python train.py --hidden_act="swiglu" --bias="none" --parallel_block=false --init_std_o=0.00628 --init_std_down=0.00379 --learning_rate=0.00127 --lr_mult_qkv=0.5 --batch_tokens=65536 --max_steps=6052
Each number is 128 + 32 x the weight over its row's rms, rounded and kept within 0 to 255. Layers, rows and columns count from 0. Numbers have three digits each. The size before them is the row's rms in percent of the matrix's.

# layer 2 attention value, 256x256, rms 0.0207, rows 100-142, columns 0-63
090:191148100083148143113147127109102149147081081162121185094130119144125064155160139103144122111125116164146184080131075122104205191117151109089105097137113127126168083192129102129210125077154166
089:103153195141117120112103139121012124169103093180189174146163124146100082141124103122167132150136159158169086136101127151112179118139101143106109175141120100115077098124164187115113145114117173
092:198116119164116168127159054166101148117148157206188187121037089126118088111110122155151194118160107079111167111167140088130162169134133137111117069120114116152140167159115163127166104107075135
092:147087116149100069136108139158082144119091146111157105100089144150122129108118118122112153086126156073085191123142120117124142107172159094118076142133131127174110154119115167137186079076186094
078:168137154117128124131158164122107122141153146128141101134094076146167180059147073119118091137050061116100074101094156080126114110112132119097179114104164112164100139148121140171068143127167131
086:114149086123092186138139136112094174102136123165143111143127115118029068126097117185097133118159117113161078145130138088113175158102136098118203117132171152106135099088129089128060107109116085
089:153108121156161155085166108093124101062189123175195175165152113126138063117090134125176135083140099109139069120127114111162165162187131170164085149125052123102111132178111129091142126150118096
087:145159157088152160185160118148173141131142161129102137110194108168121106109143137129090111100076129148129095197144116120115124142159127146158154095107119145141144143068166171123123120131153141
085:161143079133144173105150081117092142129129086160108149173149139094168148105099131136117080147184122072121063105135160114107089157084127144131143131110095099147137177153141177107105130154134082
089:194117136113091162171157105208156165147114172114148104128122144135102055128110090125046114133153172106117140174114113210123150115129106146145087088156141102144103192148154129155150141129121112
086:088123167148142145125116151179178190114164124143184091131161181113118162218072115162146118105109140141101144075126113087148101145186134124171092073120114170152155114153113135153111142112123137
092:148119116150110126143137155067168097114162145081174154169206110127125099115139106131119100175176105128075165163110145084160196126140096121138125133119098146120123159148114160096110108166101128
085:126081135151182120099080047158104150112169185094090076145105100149132097162142126123135193124091088168142130159113072141150169185137168146115153132129132143149125068109088093137169177152126150
092:151199143179079155167149128106116155105139115157115152119190101106126146151140087141153204179123119194082137107124124125098151139120119135136137154135163067110126100097131118124109196083144149
088:063154063118130191108125152124155112139152097154165166143194116177074160165111130129153157160134136083106151139142147097169166138190150162140139123104197107161069120092112175123060109154164133
091:084144155100128097086094137105166186152097157136163157171135155107149141192099174137158119158128135164108149105070106164128157137144133098126144102147191169124127098182097116106135150084114181
090:139138191146140130083122091136139151085143100095137148145139134111077125170146125152166167116140162148139139100141117077074178188220104101074151165116142203111136066136124181156159109067125083
085:200086145134135119145041137086128161127124097172131108174174137183100125118100130108179105166112160133152168172156129070184143117131154141122131125108157120087075136067146190130106100135161148
091:125108094120170117206154112109173151159122124149077177061103111143097116112184146119126105130164082152091066111153179126102120134092146165142095153165115080119087110174153087125094173151053162
090:161098044150133146108132102126136090154091146188178106168184158147117133154123145137130223134141080158090158137106107169099189143144130117176179104136174136141120141116113102168125126109136137
092:071127101158127069113084103141146174088185137118152122091115151103126086141128125152131117100086091102131174135136166124102125170099131131091189168177174156144102132205142130102089122133087111
091:177125058152095093149131200135222165156136159139196078126165150061165162144156116154106142070163141091144073089151156200126142115125135119145107158137120130091161150168153142104131090100161160
093:107108100152130099117169125139124171167173079087190154134134148155114136104085109168132155141142183136109166043118120100089106066149120124082125148132046150135107160039134120090075104120123191
091:074123186169183167135132123174155096141122126094141107105128138185097156140138157130085141141179129128141128150139140212161116081124151133114133121101065097140177163095119110157169097125189111
090:105169151119145076118156149134117113131118049106130161151152166058135181194093120113144132064126108081096152065146053081124120085084131117139151100137126183101152112140130185128101149060077185
091:119148100118109129152142152108094157128089130136135088068114170063103080090117111123070128090104109086180114134102140123137188179143064144128106052080149117133162148078113104095135131175153141
096:108134135173158142086092081134158140112178128092183186095141177076127083155138148098129161082060100164190152093170075139109158160126126145079137158130107146159114107202132066145159175096087124
086:126144210137140139125126135152110097139176075101160128212128166144114123140149175155128096165072161111159191081098115145110149096112201102164166061111128115143152211111124165143146206120161132
114:076132135115136133167126120110180136095117108130050110112156129150092147124163090132151096070127132115100156125126127048152170123099131119098156123130137137146191147145147129137163056077116102
100:153106126136123125129167064184063127073165052094100130160127185179127116082085168147132111116098116150140116156141130144119129137136139108076106151109124182164104125147150101170144117196131173
107:132114098140133170092128140134121174142169109160172193116135108059145110131172140158175195040156161122118143137137119192118151114116142171118121126151147148091117098101139122151095081148154087
108:152162136160099141164179147207147059110080131187113148182164145130093091085181151146120113117164117149100085196141156126121138097120150159154070083116151081143150125132136172178159117142114107
116:102145127086157116160182171159098132130106111112160128166170168057162170135168094115106133171098091131095169168107120092128117187166093134122151140146137177132139111206108152162137177112121148
108:119163148098125124080093095196091135132123110168063080175163114097083095137146159108135111062174128140142096110193171077110165129106102125078151125129167086125116107157147153151154127142171085
109:053199127126140156150103130172134115155116075161095121041083138175035117080127141156143156138154193120168196148143152162167119145103149088082076071112159106162178152151150130143162111142166137
115:100088109118138118206124149160159100138158158117156142125146151083109144104134123115141122161092129142162116105133123207157152159084129159172138170148145165104142180152115180131136120107151182
106:151184108114076137155131127145112136173151160170141144124132096142126125172170149108173082116145171131139121088171104109150133191113130101122156097158115092106101118089119158133083157192153157
119:154187167140117146164146122111073036121137111157155161116170113169104133088154166100101148118100161162120132073124115143152136068092085112094157151153171132113118135203125151140119102170185083
108:123132137146143143127124168136148158152167119147084088156174122160094146133143181074197059106130088121115121160122139127135087183126127097102079136113151111078060091131123120053113191122136158
109:137163175142120152165137092037129136144098109152096109117136126153092144159102130160112096115106061119137152165153110167143186105119125158146182142137180138102103103115159123194101172158176139
110:066085155115085156096098088109096159103152180176109166113152147103148131049165144151180066135101105118122152177129151172132172117135146122148157127166117111142127182130128116151107146156128150
108:159113110103132101083108050174100141104097123127093127144138134113108175058149119087190226139141101092091150097119173180076100087124118111124160117125123090122142112088119142094119133146093167
111:133103114136112147121111141089114157170103189198109098098105133065198136130122128126148156111104171108172116142137143130097185137159098114140103110158161121141181137124117190117144127127095079